config.yaml
num_hidden_layers: 15
hidden_size: 96
num_attention_heads: 4
num_key_value_heads: 4
head_dim: 32
intermediate_size: 256
vocab_size: 1024
hidden_act: "gelu"
norm: "rmsnorm"
norm_place: "pre"
norm_eps: 1e-05
positions: "rope"
rope_theta: 10000.0
rope_fraction: 1.0
qk_norm: true
attn_scale: 0.177
bias: "none"
tie_word_embeddings: true
parallel_block: false
extras: ["paired heads", "gated attention"]
init: "trunc"
init_std_qkv: 0.067
init_std_o: 0.0106
init_std_up: 0.067
init_std_down: 0.0075
optimizer: "adamw"
learning_rate: 0.00321
lr_mult_up: 0.612
beta1: 0.9
beta2: 0.95
lr_head: 0.00858
warmup_steps: 213
schedule: "wsd"
decay_fraction: 1.0
decay_shape: "sqrt"
final_lr_fraction: 0.0
batch_tokens: 8192
max_seq_len: 256
doc_mask: true
z_loss: 0.0001
train_tokens: 98350000
max_steps: 12006
dataset: "wikipedia_en"
Each number is 500 + 25 x the weight over its row's rms, rounded and kept within 0 to 999. Layers, rows and columns count from 0. Numbers have three digits each. The size before them is the row's rms in percent of the matrix's.

# layer 4 MLP up, 256x96, rms 0.117, rows 14-154, columns 0-47
111:500482541521496470500518498426497440476523484476447508495490536529430499518498488473491487484514525512536489508493499509496546468479494518479492
103:532487554469550492531520534465518418546504492480456474489468499476512497496474488497479483477530510516498502518501503532531543485514506525495510
104:501506544498509513518511520477480500488541518496554484521506511506531486461497435503483522519497514502485454495494479511519469480497529524491517
109:506485561512487489506546504475487510485517505519533489498480509481515466469501488465516482488500492501504500471495498510491462472504512502488491
104:517473529494492462479528523500533457517510513506463489471539556484447523492477511508468509534477505541505504516486478525501505478497513513485507
094:518521508487483512488494448460479490482489522499495511477526502526528531501450484530544491505503501497472509508524470475502486488522509514484601
107:518528512502461519514528526492480482515508534479539464537499480512499522489465437479529456502528552488504504483521491511524466492493508480480473
099:529475495511482515523516503439509477495493520468510516489532463483451543512494483502524466489478458539509462505468467497508525535503456464492484
104:550486563471492502532508518478481476499506519497459495503498546517479515501503509501472479517513510526518477498526511527528546486502509494468508
089:565531488491504505514506490499539495526504477472537517479527506501479550481510512505479486497471507512499487464476469521547519481501500496562518
109:469536524463506512496496488515518451460523521493511518528466527506457496518498495498516446541503480472512512519488474520542498489494476535471475
093:459500524537530511507502491521438520511513482536536508528541494466497477496505474535495504563513478519510515493505468513538518480492543510506539
098:505507506497489477480555494498504467501471541498460505501452524472452500510477505508488530528503504497455477485522501551533549533544512503529510
099:516507513517475504518514501480516462474503512507474507461495511512465531474437470512508468488510513573487485490448478525488522490524496502517481
102:488505524509513498500541545501503502494509491520498519494499512514513482469472467455473534477537503464463476507514458495507533484536510483526494
097:517528527454516488498477498456530487482502497465522480495491485518522484518468484522509496533474490549494543488487488483539525507536487514518496
096:488544514533453489511474522519492499554488546534474506533537500532461556480525467495503512516508517540532460509514478501497523509527468498539529
108:492514505471508496482537503485462468510523484495526466516471483512520478504487500504516437569500492522525489532520463512525520492546531483520514
104:544544506537504522498527540485456485509493507532472490449452512527513471502500457523517487540489480491451507497520513505483521516491494499481530
092:538501487460526530551540492481486448513497505459472468472471495545545518512470474493496473510525510518491527469491509472533483475509500511547494
093:534509476507490479481522506457472489488541480528475508560519500453515488509508483542526499499514523518491501536514453459473481469539539505485511
107:477538485481459521494544502491492464507558525526475501473482447481501466512496515473515511522483519494519504483495511518500481519534531502530516
101:482489499481465515514550511511463509490510518512525515501479489492422494511490501538521500513504533555477506510491512466508520507513475495530506
097:515523501534522547500476542467490450513486511500513522485510507523492501465460494471503484495450513534515439482523489530552520487501472509496483
109:524479510500489497495522484481534464506515504452506491532501496509534493474453457489501497493484536463501467471498480450532524506491519474473516
092:504560529502514494517472459478462487458488515446532478481525492498483482497506451514477495499488524457490451464529464521546479461511474497501523
101:499534516514431493499498460492482466527471462471529453521517552513478527492490460493501444502523534489484473492471492455511510510519491486501481
098:499499515524475488532512520474504470497482516486485451523527497538487523508500505502533456509454494497483535505569507479542508491513507529497480
102:494519474532482500523501500493445457530510520556526518538491515519484538479535464516448488481504531534473471498515490518540482486492462497526543
106:500488555464520498502536548483527508535533508509528508521485483513483517531439492527509516486484553530483500504478504462541537545533472498501516
091:487504504526475504496485517524519473468538493521495480509463484481487473520449488514508433495516505538489482529525504543509511475531509495477548
097:522499506528517458514542474497454507501518537505514517528494538523507520459489485471510533512530513519497477523532450533530469481520491464508544
102:515515490501547548492532490482532500513469511440526518492469458521460533486483502482475447519504517537463475511490479514541544490480480495521522
099:541513504480472478540475497454524484458545487442463515478462515499506516514478478487507496489545499544504459490506506498514522481517475500479514
096:527524497460520478474537537480460480516483512472479551472470471512494525466523446485500489522535500492512457508499530488500493512491437467476488
107:505468471487492510506489534483517467442511513458471478478510474544499513489478497485476481514473519515458473478467495503516478473548536496521517
099:498480501502477491477467501477489462552507499480474516481498517547496503464423507502466508487498522545457495532471514451506485506504455497482475
094:466500531486538518505479525466506456492489495470522477481474516509492486511521526486537484477491518510484473510494495435486519495523488546508527
103:565527488537468487483511504477487526527510503534467450535512508501488542504489533532512502513527517457466513515544513508487506484497486469539491
093:529515485489463509489497518496510493467540486475514553527505529542505496518491474499495457505539523490506508500477522428494494456490495468516494
098:506494541464515489514536472476493468469521492497495486503517523510521536489474514473480479512545458517511465499521485527485507487495517506462509
102:470517521491496478476545533469517482495545542493514507511541484530512536522480530506490520491501493445508440516501438498535494518483494499510491
090:517553482500481472470506509478526492511506478502513533524503505504500487488491483459485499502499552480499499489479505508506529502509486509527499
103:482511493500497516525514517474533448486504559486423540496488483494506498479520510510510495488562498533457508537494491488501503513488470512508507
095:481524515496466487496490512482495477507477509477476477521489539553480473520499480457522441535462547483468509468487520494555470489508496493517527
099:514514517507433471509502476470492501532511479475514487507553534520444527495534474491518521522493476541491507490478482514501517482523486512484522
107:557489509489497519548564499475492507475502471490496519496500537545469535508496516510509516511515540522435522499465479480496532496492481505499534
108:516520497481459507527521522506471500534521551475483443548469492523490525458498483514459494498517514507492524465505522527499536485555507495513541
090:492516513527475520549539487525507463537475510520460457493472496500494511534504474497497413510477506534499512501507500501528515474507483500515465
097:535511483503506479479498558477504487481553504460497475499489481482513527512498493454503485476539519507465504494507512465544500519517501466549520
096:502567521518493504504511515490443483488486541503495519563479479531503522522504479555472461500488493469473521533526502516544511494521452480467522
096:534486505467508493507504566485490485513498536508501521458512482490508494485520493495488501510453486550480464501534514492479505513543487505550502
103:532513497495505507534498514468477495466469500487484528527510535508506482507451462488514495500514459533490493503484473550550500488501469477518552
106:485521517493492492471543491496501514515516502502516484526497469512437482475474475529539521510493500483518471509545480488535512530537474431534520
102:480480491479469490533536538465476445540513500435511439450496511502517503530488509505525474532523522524500533492477500479525493526491505464493528
095:524510521509497426515517535498498496512480461504454467521491520501476504487452494521508514499516521468531493515547507472548516487491509519496486
094:517504504546477529517503510494470473477507534501476526503524512464531500498469465522479487524462531490480523548522495498499537496541480551500525
096:519490516469505528544528525462471498473507532479550517535500517537531479480456496500529487533495537485498526467490500495556469477495471515509524
110:493465512535517481522523507508567453466541557481526465477489489527494514490525517464461459513515535526473474524485501483494503452536508537497484
098:517484534516462522493510485497539505513547502503517518518515467509499492446464485514523442503518493552540475554510491497470520523522477496512480
103:554515499472481441506523490452512453498541500508451520505484498551524534494507497486484496506468481517511527516489488474504478497494429464489521
094:527526501494501501498504467496495493481492512517529519504536512508483517503529506512486412520516467511504517489481468476518526506496472463518598
098:515524487494499514524483503509498510464487524517475451501483516456486554487521515488491475526512473518494504514454496484503488483497476516513510
104:490476509527475493527544491498496482509489479500524488524546496527491563502485505456530423501508492498500495494516499487489517506531530513463551
105:515521508493460538484523538468468493479504503532488516538506511467485506479525456487490515494518483520462537524562448455515502517490520489535509
107:534501532510524502522542504462531488502521515511511499471527489516478567480485504470508470496514487542463530486503461532491519476534505494510513
115:514494489454455449492523492491503431483557499517492496486483446475485481509459516509538528511522533536460517518497505463469522491555483464516518
108:483507508493486471553513508465490433524523515492496466486465485521450454510489509463510530521517519568452509544452490470494527540513465529500554
102:453513529513495537472512464469499472474498526530521471536513464492491491509514505494493450525473548457518483493529473501526514475503477522497480
093:472504497472492478494546512477500494474527542447509506522503535512510502497520520485483483494509459467529447517520502519509482536499542457481505
100:479502533496524519462510475484492490504514515509477489483516520520455501511480455488509502477498524538513480498534473513514518480544496481514484
110:494540502494488460531506522532526432478513497494511481501489473474498511505466492498533481555483564493487525511522484486510551482534495480520528
104:516524531471459459492542488452474513500489532525513515541523480534462541538482523514520479511499534486503490529528521477516478479494490515482489
090:528466510505444485479494507500467445493494492444487520501505472463503486451487446501533465516523506505492507499514504458554500473494508494507495
102:551519496520468495526539510535491482517508485505533476516495502489489470509465475518485536514464575473480485525553510547505488448482504476473494
102:514498495511534469536509512473486495475526475475490500567507505538516542493502457498521453516489537516509440502548491541527507516473498503565528
101:518483533463526517554533493499497448524548550516476509504475544546508523493506477486464506474471498528499491512499477480480548511496465479508482
098:465519525542536450513550538483516454469498469518484486499484467508490477472455474499463516526504531527512504553515491497481515473507517531488544
102:514537523479475442494519476473511494531482494483507485511520484511480542509490497528515530492492496508441486502538479495554480484504477475484522
105:506505506491479484469522464451523436518551513486477508481474502488486493517478494462481441528486518515503491503484476532508518447524493519484495
101:473538517515510452475476474513516493490523566507491484502536500481451502452509522505497508484500494504516526510569525505511530474524505492481494
094:504486554507511492532513449518534456533504499546496506494501534501516547493468457460484486502470499485495473506500477519473500455524467489487529
088:519513521484474539520508505463510486510569489558503509519483496548544536462479475452479494510522517517482527548523521490498469506472467526507480
100:516488512521516483502518495469503534476497540465509487508484530528529479484500487521490462505470510515486491521532527483543484526507479506482516
106:516513531482492477486524531512493503500471484512503477508474545503475518480503497506536469516535504491509480514526501535535474493498525470558520
090:478504569491520500549502487507471480498509518492505483464510533502521457522523483492472486522520499480478483502477486528542472524521493455524524
095:466494528547513476471511484500508427507489516508481487477498492527473504524466534464489469570546540507488495550481493523488483469512484531521481
094:572514523517472503500509508483516503543490502523451489518503541482466528488516520505503481521494538481460502513559482471514465490525500504476496
101:502563536514518444486522503496477479511523508441514498513497536528544506485450499502523509490482523459487499508479481462533519491512441480513498
115:513563528504504482515527523485500461488511554497491532457514513461523479489483475498535506496466510492484499494486439525547530495550501498558468
110:514523506512495458506526525471496520486508506538531450538479503497505514497469471520527494514512520471491475560507486534524496479491451473512516
104:503541522468506479510486534483529455505530506491471462443498468476487521486445479498492502519505558475485454529539447454541520546501494466496519
102:529472514489498479490524553481519516487529493541537508481455482491484500448480456470487532475520544495480475489494463480497511480525492491478510
091:490497511493450516493541483481500499527502524497481494513468521572501486502460469508475495508454501510512513516497496504521482521540455477520516
101:499506523479498529520497504524495492488577494482525492516555540471528482466466448536503535482478534525488508553518477485537464458495481455483481
104:493540509485500499516500468500537505542512471506473458474480500555518513480464536520537476514495516514505500503488458498497524489547482444543512
090:494503523488522498532502475478466437485509506462457458494513499506494496526468530507487484529502517569490457509504476496501515469464465530530500
093:489514493482504472524521534515489504504489521515510489481525526525482528536535478473495498484506460515511514498549513543510543524544474461514533
094:522560499540489525486535469501479512492495515524489511554464510511498569515479485499515490508500483467484505492531526549520509490489500488501514
114:494512500518499523496523496518533434471490528507472471535502473524491506499432496461490505522501501513522511566503512514528539499531453481498522
097:506517520494496550506520463497516423459528517473508473505481505512504472517500499540548498518478502422492521512502486469502489457494493500510525
103:488529531499475499481491472495536442476530513517477492489469450514495538523503484454520495532477536496506471508510485548537532469542499488466493
097:501514510528515495492538503522534455483501529501521520499495496487462476508436527508507502489502521522497498532485508491507581452521481486539501
097:473527512517504499540509467491515445469531499524479481552512484505514543508481526537533468508532513503526507535477460514524517539505528503520504
109:492519541493477483512550491475509495503498504481497488475461463475489506485496460476511502487526495545506492510530515479506483494497497512466543
098:539521544492519477490533527476508517522546505537457484469499508497467543495469474519521466523503520542511480540508507526497517522512464507451493
082:514482500531481449474476500487555539511531516489534506468534515463472510500463504496483526493475508523488456520548511539536490477490490477526526
104:489513513546506474532497536507479505473545470510537510496508513480474494479536461457534480495508484494478488493489474505537530489538479460513512
099:465521498508456488477497495482472509495563502453499525500509484501462481470485475498518498515528485541521441516506478513521503527505477475525517
089:508495532520452479516556525491494497532506521467455466507527525484525475455471484499520528504463478496470466465469445486520492536508494517509516
091:456534491466466487457511525476486472534505516527523497499480478474505479491518491521513505502550503494518512508529439473484510482540460492505518
097:534525473464522507523550505483432528515501502517494452515500468503523525486480427471543513502464472493490456472528509517514486506520493522530504
093:484480528526496502489516492522488491485501548479488509523549489493502495457514490509485451538480483464481483507541495548503515478514485478523543
093:495469555508501451503530493508497463500557508476458512466489539548494503518486481461489474505487520497510479541505504532523525482515557521478554
093:531511530523530529486511503463507488493466534504532546516499512491503562443492498523515478532550513493525443495525484523462490496512469437486514
099:521476493502481506506495523503458470514559512533537459524518457494522483493511479499511484511456527527494502518525507501505483491527465523453552
102:509492555493508468554567512493504458496501498516458476484500502503527526501504461471498484481522495487488487470556493476568504477492536480492503
102:457508497525471484501526531498547460542516497471495492501503488475518497459497499525537510506496495513496482509483491478506498505550472477537530
101:535472570494480493524472495506465494488553524482511535516502510455481477479482485493509505544519514497514527493522467510509519526531484453508511
098:477514484501484501502557545500542494489496466515529489498476489516438527459520517488500462553487462536505504491526498529553474501493517497523561
092:514517523510512491498523490486477514493491541530517496500525548454487495484495486482533531462490491449502506540516462506516497508536492511563487
093:508519526466523447547511514479497465502465484505529516451511550511497525518492482517481528468515547481473536464503472497481531524527451492510501
096:523502500526518535514501498480521517561491514468520507479489508530518512460472516479527481520517536509455517487517493485482499472499473517487544
095:522517531520505524503522517481525467498516495512494463443491499497507547493460477485489521482520489521500486508529466467511533449524469488486512
093:497507519523470510491531486489491480496509473445496461521485479518502464506530512448497480531491484527493533494471507515577539504517495511547502
104:491502491485497490500529512530520484475524471478473443504512504528443521492506495474504449553506493501495444532511466468536511477515521469495487
095:483520510489468499503495532536465483508491534526500441489454514473480517520531477527492509482538477462475468508573524513531558497481494458474481
098:504490493476463448508520531523517477474531505473475501498508519488474514503523475468483457495531503488493458480484444508522505488503495526509485
100:497503518477522457480539516520487488507509511471518533484451489485489534453518451440474499501510506477468478512537516534542472497518522477507506
090:534522518460494468519492502451485487490484487564488469491532481502476547481479474542494491470499496545456489488521506525503515499508513478506490
108:526491552523509476497495525487516505516511515505506460504517539521515502517476543468493523474530532515475518536482490458487502515485460487529502
097:463560522482520511504522504460527486498487485505452491501485507470505535512452477482439490487482518528488490521492487544494501486506487500493524
108:521490559493507479550519484485492478510535502522509445491510513518476552502477469512491456483525528493480540538515520478534515502483480505497488
100:551510552505484509527509492494507502529519518489468504501468480451525468500486512492490470508531506550484496527518497486515554519503494489512491
103:506526525521525494523479488480517483491498526524484531473484518538479511504477449523495499514507530478486495463500458510489496451513474508502519
104:531477510490508503540529486480501472473463492505501477468548497463500492522451466559515459514524518525486515511502485446523507515507487527493513
112:534501529484521448515526543481500437487511502512458514479465536483487492496475501481495492487485529534469496478489494492524561449491470490524509
094:531494491464497498560530515499493435536512518471450506491498472472487509501488468512493506473450555484452489500529496455506489515523500506480482
101:496478516467443477477479514489503487482505510482443453500497536500476555476460472459512496488510509530505440536470511486488496512547483523523458
108:494527509531506512518504562482482469493555494499483471477484525518493522489485455464461497487461512502462506493525476520504541506518446491518514
089:503500529489475501501476466529462476557522523490481508540451540514492517488540459538469529512513546484543534473516467539511505524506464511470480
# layer 4 MLP down (transposed), 256x96, rms 0.128, rows 14-154, columns 0-47
105:509536536529494476519489502514535512522481500504484476475478508520570506523449486497506497479487447529507469465527481529509504495489515537511477
112:486493494492497502515462529461482501466514503502488472465487500491495529616470508497491526492515516504510493514501552497496488504502537499496459
096:482483467537503504495538499456503510539506525513492535515484463473471499469511489508444534528522516468515488533525480461483503463517508501515453
082:508465516488472526516514465520500547507528511491512455524488505458529470525491522482508473512544466537507523489470487475495458484514524530500529
093:517515480490496497458490526483526528476475456480503496514513534506452511546489503485513496494524496510481487470521550520510474493517533501507509
086:488484567500521545528524519494474499511508525503513504524516483529472525479505500485489517501539478515556512480490473512511484513549505524541480
103:498467542516519488507501470463473515504481491519466482486496535524513464453497511486472490515514468478473468531476526511483515502475557506492519
095:484512538474516475544501517541487497492545450495447504519475473468497486472527522497505490509540507536518514489441471510502508504509492495541542
098:522479482528537497487506452491538508503510503537491491500521541525492540527464477522504514464509477506525534520503598513489496498502509479476480
096:460478502514503514497461518511481513551510507490499519434466487465522478498525525512478525476478501491532533454485539520523487517475466526502472
109:482510496501489481500495504498519491465508481491511505477513515507551476474519477518475472519460477530473489510534488491517494519473468541474460
097:507516504526513476496486505488521506463544519463477509506481516452501469459445533538477499502485520540500481496469516486427478504497448475527513
104:496495467497500526500482507519464502459505496484500504471499509459520452571492481508508511463513528518507450481473522554449535510521544513477461
105:502467506483560548531551543462517488493526456498480513486512515516522526472519501477517494530494527463488454509490508565537433507524477525508515
116:517518492472493519466549494520495506500497522518488509483477479508453571500477493450516532478510526509460460531497457490490504469496506508485499
099:495489468551509456508526457503480525475462501446537493550487478465477451473511467506534456466459474484467497469512495463460528496468507503498528
096:465541473477480485497540457475534530489482482522486490521484527505441480505499485504473497514497493454477518478469492496521486510456537531505504
101:483514505479495499477489486516507502498511505530532508460524513455550455537548506497502508505496483547508469534516548502577497427490476512503507
103:480540542553512510505537540481460491504472541506484512494517491515520530462505456563514516506496485515563506445492469520498469501508499501517486
087:482512537502504511502504512531482542511512492493508498501520485481508477485504484542497510465481512446510496502520459482518454508494520521472505
097:478496506452487519462499502507501489505518462507486502508511470511501494501455501493511511466513472544492488486502496496488486506490549484493470
094:476508461491504534496444472503482486545501483509523495520548489505441460483524454495496509474527491516513493519492534473496499467500429560512506
100:461502499558507510516499508462549532516506503501526498512511540531490468490488486486505524448463510526524495505483497547450494491504550509465512
103:484464481474520460524490473505510509511452515503493489466459505468528496526485504439485500491499507439487505513457489484485475493478487480464509
103:525529501506463476504510534513460491491478488551557502503497495484516487482505531497448474512474502494528527498463504470518508523445543507489495
076:479488492539539473509470481513485461506488530522561488506490492552494544493510484508530510506480479495559482496531452476511502507498491509485478
094:523495465534507513514472504502479494533476506520488572506529507490515470485462535517445502520489475474517475466497488554550500470516519548492511
090:495539495569529504500488502525488500515495521481509505536544519464481502481520495487493491524465461523475518483493498510532517455500526508478520
098:515470482518541507551534478506499537473475534540522501470477505452465490521503452535470488491508530502489498514481529501488506498472532484522520
108:516570463477520479507464487519480508472495494480504464461526535505503488496529505461540548479466460467540464466512501470488478531533513477499505
086:482506513483515517516490473524516501540502547469526421491488488526509507480524545467530538497498507488497507450518480518456495495507467529527440
099:506489509477436495497521526476506465507510505496487487526503465458487462515537494516487513506530506478518477530465511505502473517538509573549487
103:477520517478453481480487506520507522500527465488504468443522486515539485539493513493467516509557515469504553474509578511463473497510509529502516
099:496445531488543562489555548489478523500503502511531498498473480521518507535495489499510493503543528501524472517515499487499473482513500509453506
095:513515506480506508481526496534505470514470504471505453471516503528512507500491536521537540498517427486487538463476504467478490494511499517514520
114:525524478464500508500555516514503516537468509495556518530493487513481477530503473478520521480528497504513482525519502533509497491488520500486509
091:454506496513485539501500450505479508502497487527516452479515488506470508534525518518453508517524484470508527464474478523484504488491505523532494
093:508509495471461539482434535512505535492507489526502483476536522468514540585474536487494507479487493493502515480495533535507491514535478522525509
096:455489491499473453500486491467511506514522511531441525511508451481445476536531541498541508486508504563451486491495496512489511503487478536484480
093:480442477483512504483512493495483513510492477495511478576475493500532538482466508474461503479501513519512529495499532522496465491491512524516509
096:524464498483503484526512541515483494520490519496465525475528468468472523472475504465457478502497510476512476543478458489467516530510494478495484
098:518487524486520524466512525485501502526467535500500497441500532508520527465503476514485512488508512464484511523474512483477440502477543498465482
086:473486525500509520530469497519522493529508496497475512494511484496521478574497517496494482491496465471537539440504524521506507525492557533482490
114:497518528499495504496509520502459487493491478526521459477512493538486580505474502483477467510457478455524523442504497504468477546475490494489513
093:478475566510473521504423533511513455517494487481543481452561482499527524557511511528482509485498488472525491516468492530505493506500508490485486
097:508490493474487515476477548494536483500485485502466519509483530486505460498470524551456515459461489485513495469517515530516462525485484541507476
120:510508501515520471485561514476508466503465513471491502502470545495507508479430469462517513547494522453498493512460507506477489488516515494504467
092:485508511523516495471477542539501509524531483518454452490527503551495485503539500485535486500517507471528530490551524509488465520483515481517465
083:467510495535501478549531518483507521488539495458481553488476461492497472510517470486489489465534513516444512475470522503510500493477536473486495
093:521472464499500500498515528511535554511465455499513495554526507505499462489487522569558502511530542485466479488545499527453510455512488498486506
098:478490521473508472505519491526491517498527472532472494527518503477480511461507494492496497524523517513508495478495480530467496460458498507470485
095:510539470487506528488517499523455548453530443519491502496503512516460513518485541511473463484535492471507574466431490497485509522490481513514475
110:508464517492524496470493557514502493506444480491512523512474515474456518517454504512463504469466496507500484540456476495501460534532446523482519
105:445502457464520497484484488489535500542463502455545504487445531502496475520505526443537533501504472497531508506481470515524521479507508485483475
106:534501555521448501473451492523562494482477520527515538494499479492478499561492451543460507515473497476487510503497525490499494495549509521476528
090:538502491523493481511486499486547469516521536505484450465460484451513455564514528505509519465497486520510497493486503525487496512540520516505509
097:473474507512487497497522547468519495502493457479480505519549487516491496483501497515479504518557495492487497467492509511479493499464520496473487
083:483493510532477497515509520470534511509504504502499499545464487461461509516536445514493489476489513506477483522522492427532472551482528481513459
113:469505488527521502492471474488529508566487486506513492413513481513513487494499495524482529493474482535524456457520472499510463511516468485471493
093:488516493475512522559463490473509512508487486473513529495493510506474481475527530507526489505503543507463470477498500550484506540504508509534507
102:487455510523528531521491452512487506520462491506506476488502511509547457473507483534510481492524479501472526503489523470490500505488542447493483
091:467483525466500508501493500511482486510497497464482541526523498502482485540491511499500493540511529506493523477449451538507471480494533539502507
094:466519504485541512492504519472474499479491515524510507500499513476524473515527516532537469516460489482514495495538514492465513486452447498544438
096:504499461461536491511488483533504482507499515514484515512467511463556475496517490496489462488532497526504519513491497510560543470497468512494429
092:503478469527538501522487463483529539456491460478486463494467499531527490491532475481471450466481491483515470492430489495467505512496486521469482
106:502486512532525485486465506500461511538519482518498511449494473494462496485489518481479491502526500484491501442505491528500537503541495492522497
126:513513459490484509504520454493489484504510517552513518463512536463466516477535488525531495482478514502536484521511512501457512454524543516542469
113:515488493485513515559491520489456516497454548487535504489474483490502502516494493515501482540476489515448482473521474466531515504481538528461446
099:514465486487486467535486553506513493484492557502477519485500515467490518453512485496529511527464480482526478514514509477525554513513503484461510
090:522476494504470493436508536490475487513411491493485519486504486481519502456490501490470475488470487562503513517501552449534501464480485512492471
103:517507507504558498488540523499531500465493494482472524458497499500521537530480515492537469486434500482514469510531503530516504525435503511496484
125:493541479511498479540535529493543470522490493493552517549460499509467517450486477514491457498508516500487433486491469486485512522530466492488527
101:537493481490536504505492461537522504510519510509509509531491517477455516594487504486479509490479449518482502487485569485517498507475493499476461
089:518484518563531500473484493514514526438523434504496493512566487519524475486474474497493489499495473464460478509468523479497462467470501541529515
099:498487484479530505486458452521519486489502490493500525530486550504491525567559526469457534468482498497521509516487528526508491454495487532446512
101:514508527487488521486533501492491496505520507553490524479456481529501468512509514491500461530478516529505510467490552522463485496531503535489486
104:521492471556497523476485493497523491529488524525473487532515500509491495517510504529469488501514489462531498497484581546494459490486508505487467
103:494542509496514512506468501531506523465498563528503514512487492473509539556513517507510542503478494522527469504498527461505521554526540543533458
098:487467508497502491516451522498486503541522506512533477487498491511499534465518498486537537444507475503549501483521525467494452503479506494532521
091:478508453531504487463499507479517538521488520467503508493511524521450499531511479506486472517535481457454526468503510487483505512440483465516513
099:449523507520496489486546496466512492492536515482520475482528480514553501461505530470515497524515480546490507521454538517488463476426507494486513
091:473540526525500496510512509528501522533496497487501563523507471498508507518563503500468515495488482496447488473516442492517461446491496494485522
087:502467490530499491514479491516497526505442497484542517485485505476488491514489505534484465454462499473495484492489498502506473519533491474497506
101:481467472484537481509493512469502514479483473531495512494455498530531482517484487501494556491511484504483515494529541556501490472439495461487510
104:508542453519502465442497482488497491460513538491519508519479532448509477517535463507529474499501544503499509474488524503483505525488505493534520
090:492508512482479520505461525519466520499474528545500475523520498461536462527531487514496498510489506518508501514510519473471495493462492478478487
102:477523488475482467525487479468506539476484491501542485483458514502503509534536496453493517469511494482519500455501504477491484541480504490504533
093:483450508546553522474477496484455463505473498500507516528500543487485512537505449513508519524507501502464513491467535511515535457522521498495472
091:492450499470477491480505497487474481525479501517507494545479532508505529460514532532495564485462486496493497458534487512468486513480490468470489
133:491556480493478540453553526493529477485507519505523510503493472550527521456465481518515489515497504491490503537477494529494482466520486458462506
110:493501504494481493546497481515515501499498538495475540535496511524528476524501477573524514504518502499543466547470473494494456472522482515505498
116:485436525550494533469506519493527477495497517539491513493488519478512497467477504563466512472505506489505443505504457490470510497508479495521490
104:515505447495520519494490505567483517475534465467556553500503490493514473478550536508493492476518498523470543480538467466490528533525512486501513
093:515540495503539481532495458528502492534503510496505492528501523512429486552524476501498492480537511491522510502498480461525495470480520543506497
097:493482493449491493499500453483522491488510451538532492473553510490466483528493492546520468473525543529526499460533514535498504498446538502521502
100:453486492529475508508482518501497563526454500519492499524486528531505508520472524509482462450500493498533503462517518484487482495441529528475489
091:486525473498459501493435495505531547487508454484523502496508510489501489598477507507472520511504501518469504498546512542493540514499498475449483
087:484527490474503500510538472511530488472504489542528500477504468424492478502495524495500520473507518457492460490539482528456517497444471493471504
089:504442523457537538499484491498505521507499478453516487509464522472486544572500502468481560441514443490492479500495527477512489509465484480486461
120:477529507461499475473470479523469460488469482490500523519515515519488532479486512495471545488463462567462453529503479499509523488520465531460538
096:492480517552538490519469509505498509447502522535482462528472461505473548497507477496519487511525502527534489513482517535507509537511547506470523
111:489555475510515510488516523552454506483503530466512462547521519480519546510500471481552518451486465489493471512520497452502514519460470488509500
099:512562475509477480527488484486491500518507433494489494491563518517541494492514514505504519477516505480513492507488472493490523494529555499490554
095:461504528521497481517470523522483514488473455450504491478503505487538505496499498478503493498515557541493531485492499500488483498499506520469491
104:518470544516501496535498524507480512499510500452515459467490507468491456494504470489530496470489485499522460472481495476545468465506566509491502
113:536539506500540528462579517471512478481512495538528507501494511485474559501450507514480501553475499461488473500523464517505504497505486509469469
087:480479483474488474492516492466511501512479451437520504501485506506473485533503544486489485526513520526512513465468501505464512460488518535500500
108:457473483485490511491484505487504492476480512500504482520498514476498454524540559527460496481558501519525498531504476542485507529482455529541508
093:493494522471521500487539462450536519490505527437499526480484480484510517525454554486485525477500556500510480504499513532486487500505467533464486
097:486519465497522511523505472481510521496519512481489429463538508491533491542526518496482505465490487462490509488501484441510461535501536554499496
092:499466470450538501517511472465490506512492491507500471492460487470524493514486491504532490470461477472536500517493526525485469523474498498495464
097:497532484513517499533492474499509527512485520511492459467491487510499528508507532471512555483506443514513479497487483521487502489487525527484475
090:478505511480509482481526551474526493491526506495510522494535479525526492492509509479506496516517516548506508494499505567489500492448506523451585
105:528492474503487511539508499516526530506463512517490524482469490509520504460515468494471500487512488449505496456534509470495473519485482500539492
094:498471479463525479505521505476516536498485463467502493483508534501553492578489489442509465474496517470510549525493505481493458507481522490491469
098:504490471497514513511479511512528491508509488511514484514454473503509509489494429506484468474499462508533481465458498491492502493512454541486517
101:504482521515517497526562509469501487512517505525461495489561506494478523501517483526473502513504446489570518488520514486488440487451532500492545
096:516490481511498517541513492509462515499526506467479494523536462506502490497481508555486478502445518480482490464524466502483523532545540528472468
102:511483526440482538487530513521479550534496473482475472518503465509498440501525460508487530538454508460481514491503526478442489480503484487448545
104:490496495500502516463505513503485487534510487481479517493508524519566492521508531505523550470447491533526496507501489536440480488508484499493474
092:494556424515485466481458486493490514471500477479543519474481509517503488488524485480520516488510492448510529487506538483512543451504512554504482
093:519515489561502561439470521474474498503495522532486512487467489466504520491535518511503490495541493448533511509487553494473471532497494478517482
096:471521522488497471510481488472473516521545492536511521524494496513475527538525529527458518524445488520503525504505495513493488531512489540475505
097:510489543473499483512552566481516475493513497475524534533507505495484510493467479496535483523520513484496461489463494456558513503521525483495500
094:460514497547506507533470518478499489478495501476485509452531507462534480582541499511498500493520481504496528483490546467464503473495531525519512
103:519537511461507516515450485501491535498527506517489521511497514480503468571506491488480520499508487539505472440480480477515454472492492540506522
097:495461531491554521540468503494523511483480438509526518508536461483543481522460482514538486526551493516522508503470550497492505488462497482500487
096:499516493474491507435511519501497503500485494489470521512524456509538505487469504485481561505524495505518533496450497499484500530457476489492499
101:465467512455503484490495482518467485513450475462527463493483503500473483489497450510484519532524474491454512519464568478513507491467506518524507
093:501475478490498513511469501488521514471466467499515526449471485479499551442540512479530484481490506493532519464553538516533475485515505472494462
116:490496500503495516525475503548531493477507486488529512498539496504456483552502407480523500480500497430473509509500501548520528496467499482509484
100:512481512509514477475503529515533484546465507463481475497485479505464466519478512465461490486526482470519499545541495455508460492482496522508496
106:536497484541495513492526492513444482507473513528516519530516494510506544440464473552506515530489529495484516490514472504443493522491493506490525
113:544497539544516501488470480484448522533523491539502502522525518509525492525503484582503487508506478484481477534518502514458475485532487503484471
102:533521515490485501444470549457512517485521483535505532449500485517503519477496477530483435521528492497527492486526513485463485520509502496498501
113:507517489501491464480525477494492459483487473525511483492482462519532442422542492497530490501474523496520539462478473516514549449529483503467525
100:503492513528501488499509491506489515440524509528482486530537500507516508522484465490476506458495482482505517474478505532495507489434493484488493
096:511499460524526521482485492527487515492494493547521496523504507483514500495519474478481510457526516445499433496526533526518497493499546491512453
102:470474506501527537555492482472492516515493479489468510560482512488520499468519519465490492505490532508529532502474494521499490511494500534494529
104:508534513496501494493514579461493488443521506506501492505513483522517500459475478487530495490537527496491483507492537492517536466481495480480491
095:483511464507496523489506522488496512476446501520487472482502561483538510510507522508489476513494451521534460501494507476507496481464521473514493